Weights of a small GPT-style language model, trained from scratch on English Wikipedia.
Size: 16 layers, width 256, 4 heads of 64 (1 for keys and values), vocabulary 4096.
Architecture: rotary positions, untied embeddings.
Training: a variant of SOAP for these matrices, 441M tokens, 3367 steps.
Each number is 128 + 24 x the weight over the matrix's rms, rounded and kept within 0 to 255. Layers, rows and columns count from 0. Numbers have three digits each.

# q: layer 9 attention query, 256x256, rms 0.111, rows 8-12,72-76,136-140,199-203, columns 0-255
# k: layer 9 attention key, 64x256, rms 0.105, rows 7-11, columns 0-255
q199:147121145126118133146119107101123127105151150121096141176122130134130121125159113109123140132154151094141129118167126098095112131115136123117153133130157172123117129119104080116132093137119128152117132107131088131130126110142125110106150158130126143118133127126112139114132121142118128138144125122113140137137123098118114123156122138171154128151111153133141110160132114125145109105157119151122150127117109145119123143111123177120108124116171127135110126114144147127155112124148109121128151136144117135119114131110106129155131139129139113126118119131164121126145111130111125151165125098129116152124150125098119151132121136118120136097138138138082118133098156156121125126124148160101151145145069138142120140132133138103131094129131118115093130136118133130106148143117123
k7:142105134136108136133170151131123122105130100102118127112108106111111114125135137141158132122112152149112107165124127148136140110107098116104128118119122143122105137121144120160109125104136116135122154132135135125087143120140137127113132119141127135132136092119121132108142145101152132140118138152117144119142118142149130109142137111111125106141134145145134146129123138134130123063150125159148139147139116102134113115125112125149119126123119129093108135112116123123127148136116132166137134109114110123122113135139130098138136151140137099126130125151124120140160135129091147113122126123132126152141138147147149110138118119102169119119110117119132122127128157107147141126123105121124108120119157113144133148111115124143121161116135137115113126126120107112109127132141114
q8:137117139113131135160114140104107152122144140139138124133128119186150109114122146139143144169128123120120130141142122138125139118120153115126141126116088145107156098108156128138157166129125129155127114113136143134080070137131157134159140141117152131127154128119130124127140145142131148104117097125141132111142132131119144150099106117127103156120129070128103124126101133108139104118133106116133166138104144106137096108127124135137114149122130137141149108136125121168148133124131181135177142096107096113105125116139140167158100130145094075118112125092148130159162151159136148140148121159132141125170128146125142113164130126115116130146135099147125140134167107144144145129129111122135145144112076148129105128103141118085105070134154114144142137159132126172108114103137148
q72:168151153114128130124104108134130148119162177167126140145142140137101132160105116093119166131157143089127098118116122105123159168147126080110139157144119155129123140121146135133134148145167115125126116097116143156150119166132150133121121150159135126123129087146138083142125083151113117081118128137103123134141125081109133145131133112112106076133138087073119129172125122095126116137135155105114155097137105124105129081154107142143114120140126122119155061096100116138144131120118136123110138176109154188126119140133157076140129153184089114083117100123136114119121128109130121131174115122107172107079149121111144116167094198131139151141147143117099120152105178126110178141164103153112137149143123140158124122087118103124112126135143093162126114138108160091101151104112104
q136:148156142121135118122120148125147141115121136129160156124140123146137106097122134143133128135150141122122122119118099138126113161105121156117117117148144129111135123147114111134129148130133143118158152132141133107118141131153135123155121132137116131100123144133137120119129129127129132134133104124097126125135125124115115127150120141129143121138115133134116102127107146135128142100116138130125119108130151113123122145139125135130115137115112116133120114129103119121133125117094136134129121141105140125137117122127138122174135116134116130129126124113150123152122121149142131146130141132130146131120116102125142128139126126114130126142138146118147133117135145125145133126115145125156130134125143132118130122130119130128117143123145125127127117156128111134126127135122126
q200:123114163108116168122101145135133096130141135150147118102144145145104103147100111102162172141160127134152158131116083123129140108155111148135180143154141168109130138123152140155110122118124120145109119094157137098148136112136103125103131107166132119156126167138175108172095135147190145144123138149146106159133152170165141152153134151147104104153114098122128139097128125123103120142167137110139140100151169098113149135123140137121156131137095131149125119127101131141118173177130124112129094136136147122139120120137122138138144149108121115124123118127099126128101135143125125119139123159150150124146130137136143117123110156102140158149117136127139164124142133098129148147180113136131133097160150112110131153109121090174123119081156141118119128153142126125146140132129130
k8:136151126144105127100103134145143127148153112115132140163121132122123105156100152147127125149094133122157124113131125133133135092141130129135159150123101128134103134131119131147149128148119138168133136149132115143115122123126117128120135145112114105110133149116149141120092119101121124121104141117133123151139133115106123125121086109120141122138143137140157122124116136160116134137135119110131107129120160151108126151116128163134113129138153126124112141122156107109127162122079137130140144114141130129131133149129129108119137137110160153153113122158119113095138132151157121121145135119132128125118107097106137160094142135122121124116139138132120103112138145145127130134154116135110113124137174128147122131118128101121122153132099114125125116166119152136134155126128123
q9:117114123124106155134143136114119110116108110134160108088124129128111108129126136086130129114158128162142099128096149120122134133149124107142136103123155137154100120137139134122154142180123111151137141150120158110107119170141108129081097105164139121142126146113086125104145155141101115118125120130109129130139125143130132139127184126129141122136131143130106116119117100141136135132138124140116138102122104156118141141106111128120130095146113149144128154123143105075113144124152120124143147144127113151158123139141108134129120141105114123161096130142116145120141103130120123173112136147131104108136090133145128141171095141111149151164135119130144097086092126119107136121144133169183101110091139124111128134164104159110119127084122137082134133127122138124141089161164123
q73:133141142155111135180117176096099130171129130130151129130098088131133146119124124085114149102165092136164154122125121139152097096104071129100178100121126099182160149154121113160110133135155190125144113130089164132101133141109101128092088115135151146156126118065122137087109109113141131135095132117146069139172132135147136108111153106133158134135139211149143164123111117127133122110118113142129116149128111116122124133139150122119096139131140120138102148159126161135140120126151159118126080151074138131174105124135148146129123108134110117092146130092085146134143165085111095166073092130133148123093133168091143165134164140133110127160156141105135159125104104126084149138117138110111131147153137143142131093133118159168124133133138104137109108098174126165102142128135151
q137:148133125141107138154167138120153139138125134143141107124109123143128126117164121133116120126129133138142115122114135126100116134123108104108122141106110107145143096139132156133102149140147147142125110138115130129139114125133127122102119124128156132150121117116104133115140153123128145136106104112137121148147106133120134139117158114132118123130150144111106149129117111156130114135121117139132113126123114132091133123154117112131133132125113134130123139129144122120137114116160131139128171121132120131129124126127138130112147109139119125136164123139126120109155150127125120140113121118132132125109126150153116140123120131115142144116144121126109132106115154118120145139122118131116139126099147123103130134137134120181110137129103109122103134113132147137120092149125138
q201:096093144136153133144173149127124127115155120136142118130118131086161105149134157135127105091144121161147149131123175133093092135111103138152090128117118116156170110115150117106123129119102122133125100129121137144128123178108105109156134116093121108144136157088101137153131143146146114140163093141131128112161146187132152154131152143094138110146147130092107152093123086128121160147128137144147166107122120085134146158126123105143109094133134140145119146177146117136126132124129158150136122135118094138156125135142159147135184125116103153132126116094114115153164143117150104104103110114144118103134123129134108097142110105111134134085129115143119121121157095109108125119129146110160111122145130094132155106134119156152101138156119102160127122123121091141100102117135122
k9:136128115120112127121137129131145134141115111137118151136117118144125149104101111128132143109122143119115128105124134124127136115139111153105130153127142107129138148153124142131111124105114142148157120165131157151112090142119138130136132121130113119116171107153155130157149131112094111160142116130103129145138096105133141154131129143118123134107143105119146134157129181112118120123112166094125122123159134126115114093127137119125107146152113106136107138116108113105105110133119118129111133116136155162111140141117149114117135119147098138107121124155109122126135135150140132138154110123144116157114141133143145126132155141116127098107094134145135107148115133122149125128125115132119135114141152146140113128117142115099114127127135132136130148128126133133151152141129123
q10:138147109111134132090122126147114092141127160150101149139094117113111097160143158150115144134115148096128114149143137129149136132154153112125114125110157164108115146083133148166112102120157115114122125097124093137130142103076120103141129163090154155097127122158113082138123135156121155097152121122156154125095122120096103086178101125158163128158127126124104124125151139143107143156125133107166125115100138111178131131092152135124192119126130094119157137147145190158155110144144123098119131129173138124165148140131125122115107096114127144136088107123141107137088135142157126112143154125135132124155159093105080115116153080158139151126147134107121124157127119126125154113129141094124113150096132137108140122121134115135156174120145127141149168164117168127124111143116128
q74:097120111142103133133097128139109128156106128144162147173117132097132092133119105129144127135133143121133192163118116091107112128120139110154106109151192149138124139113149120114149126191119082098131099112133104115156123144153114159119136136117148132093092184160126127112154109128101138093129103134130150105134107130124173137120130115119112142143126137121107142140135138128193144136117111145151127083133123090122106125107107132165098115146117114125165146154114112146147069127133178124091107151160112127073146126165126156138115118141141109155122122158136154124121106115144126125159124136126093115141140106132151151123105146145115108103167166126126099099103140158122084139108148114121120149153101092143096147091146148141132105162147104142172117158100132113143102116087124
q138:125139132099129112093090119136149119114136149111116142153136122108149117116136126137113133128107127099102121148124125104143151138156153120155154121125118149117108136121117121105147130143119126114124141102129102109153131123127135106124112141111130132089116132136132111110123112140120123117132110120116132137102164106128130138123093137104133142160132126176119133134129106164127151138129119066143143122104147138169125120109128161101139125157129136124121114128119113162118111131124126121126105105145154111131126127147125111140131140125118136152098121120112123141100108130135146100105150103116139146124144088113116151140121124146118116144134170108132180121118103139157102142115151131149133108131118143124133119143111136114152107141131126135122104154086095101147130118103134
q202:088138143180107132088116080104147140156137136118084153122150124111138132128143152093135150158148127106094129112151137149090099096134123121133141103184140110111125110153144110155173153113118108118178181108110150133145150085141122156137110123118150121128168173160149136107114102150099118086107160111123130130105114074136150105147095119131125121114161105151123111158105137179119131131139065151104125122133162137110116114093127131124163101084137136053129119096108136121146130105129130107105171147198108124149116121142147104171127157148141099113115135121110205124122128145124146141132176140152150145143111079163135175104117141128142127136112126139159153146148152123149112142100140120095141115106123132122133104150152152145124132079096113097160111165130104140127133106084150
k10:098138146129157128133176107144136150135174124122132106102134112173157123141098122132133142107120121129142101113162145147135126085107121139170152143130118115145122137149150111120127148108148164140120137128113138123119117099116098109118127125130138111112161144095110145122145105140112127165123170119118130153134135119128125119113108096130111127103134116155137123115107159131113128149132144149156126139110130151127140148150135120131136121127107146125127126131100116122127107148135146130122109101131126102133103131141124126140123107118120126118146121103130145099142123166126135126119118138111142126143123106134119154108141127150151123119104116149148167158136100089115119137112125144157140141120151124181136117106141138106117123144137159110160128123158125115150119131125136
q11:131109107131091148132108160145137093108178166126169156128108125140122166142108105141133107145126115143127118117142098074139125136117136101135122131138106140150119138148124126136127115160106132141113143100144108076116143138096107113115139139112115138107134169115127109142114144123157135152144116112124149154153136116079102100157101127122112151178139142125126128140171112118131152122137133133087096146132170056088126130158107137130120100142111099088202080095092132136140162158141137107138139097114115120122135116153159107149124142091124125168110109154145107134114116113147107155072142135138160156111135108096124137159157134142106119112136150135189130128150125078127124147130127123145099119128116137142100128143095102129177088116079144143106164148146119127074126129141096
q75:089112116147138141145097148151132097124137141134155160163117119122087122104119134145130122149156111108149121107184122091100120163080120122098166154141094137143153133162123139151104137110124140128104100127136144079161120165124128130146130139127174151126111116120127101161114135155126151106157125118108122110128108099133150124155121125167126168123090097096091136118099160116160112095152129102140130147085149124124169115149153158170110114147137091075175145086073126114108156135136160147128119099144141148139131114065148163151139124190109134124150135158155141126126082111110139106102177113153135119099167123122130127188160119126139108095146127166150127116112091137117099157153131147121139108127121147139130186116160069108148056211123123142131157128110115129139148127104121
q139:130132108108130136132135145127106097139101128146134126143113142142155116139128129130135132142130117112165121130135096094144110124132136115119131138117172114124126143119140117114134117152125109100119141115138119141108121146131139105111121140122122146096145111150132116120122114151170139139134119099116161121115154111132089129153137132108156102127121130120138116131116166140140122140124134127102105135102156118119115111159130159136122133130123168132116083144107137118141133130123133120129093113127132141144125161095131141169131104140104120111108123137130146140095140154133154106086130138134129122145124096131153122143131112129128131167131153112153143148159131121118131132124131144131116146146115119117113125126123128116124108148134170149141111143115119130138109131124142
q203:130112084112114154108113125083095094159124165132152136134083141104102129125120125105155139152153100118138113145189129127107118087091155136160140140139163135162090113106137142141117117107168130127089145126152103112135127166143144131098119089103138131129128153098125103137089114111118122173122153101162126124107129101109140123165118148121122082133147106140148141132135129100110099106151117135106100160144157133123135122169167152130117145153093117121135123139141130133133111134133118110108096105139082141174128141111121168164113131137123159140153133148137143155108120071119111127108130129116093154118164128085121145121149151107115143126160169147122138132167093143135150129124155144143137121142091142123129129113133123132119127125099080148093147141131182107146155101123155
k11:156120139106143121117136120115137142102152124108136138156131167128110125166171118146120155156138123122114139152121114122129112140145117137115106121113118141113132130117149102152145111150143138100169098146172106131144088104159137115138120129137096136158125083112082104129154113140130149098118141156137123123132121135151127126116149150137112115160144129140131133138149091116132136124140098146139114089105102121139125134102121117126148166135120125133118116151171149120133125122131126140146104168109149122115127121159123113141124159122136100144098131095143093153138112117149127134159114122130118097131134145153096111139114131123133102114106106105108131127140146139130144165093108126157103136143117114135139151163120099168131158140142138159158125141123120141145099140105132
q12:152166119107152143124117122149164111115149118120140164121137121153142130130133127149160126104143134149077093116147092131156117110120142125144144133130118125110156122134137130122092153141141126166120138105131120123086119192173109103082133137159128143144131150128155138165131164124137100128128099117118157130163121150102120089110095079131149089144111093146104117147131139123156113147124120135150103141156135115129105096133124108121081149084104128111142142084117137140130127123129118141126125114119144168139174145127152098161127151098121092126113162147144124157150131084161141125140099126124145138109102111085177130123129088109133101145188101127115078144120136154113115102102112124076156115172127128115157105116101133142109141122133107109128076122146133149158126085177154
q76:144122163127098115156122134139143115138107132145122142127128129139130106106086115129141127113149129156119102124139102066135097093111109192115104111158178130154158097125174148135079152136144170114135122125115128143147088118109101122149124103137130159143140184126184159095139136121115115103142129099157133155148141178126133125175100116157165144124079142129100122151130123123136096105154103122150122107121116113137116155094120099107106165130085143127154122135128138145148121127134153135101106130116138096139119138086151151118132112144147119153153117105093136123157101118117174188116129152135149095169109149145133149150124174107125118116125130100133129114128142122127157082115124141118100147129134102096119130118108122174135131141143082127147092118131166152143165139135147
q140:175122150140132134136135136133141113132121103124127129126115097137124106146110135133131123114142117112111112128126080138115126130113113116103104130143114122155181103132103124124125097120151157130159110154114144102120128142131112137122155124173123117137123121123121119124144141102140135150109122110122118126143095101151129118126129131159117106136133123101116137130126105161144127088128122123124126110113120133114146137127125118139094134116116119109143130087118138109113145115147114122115164161109116139133141125135127112127133136121129126113131122122144137104141129122124126117144127149143110118122121122130148144115126127094153135131163137146117129131108138140106135152139125130146126143107126126121124133119135152150112135110119110113121137119175116150119130135161122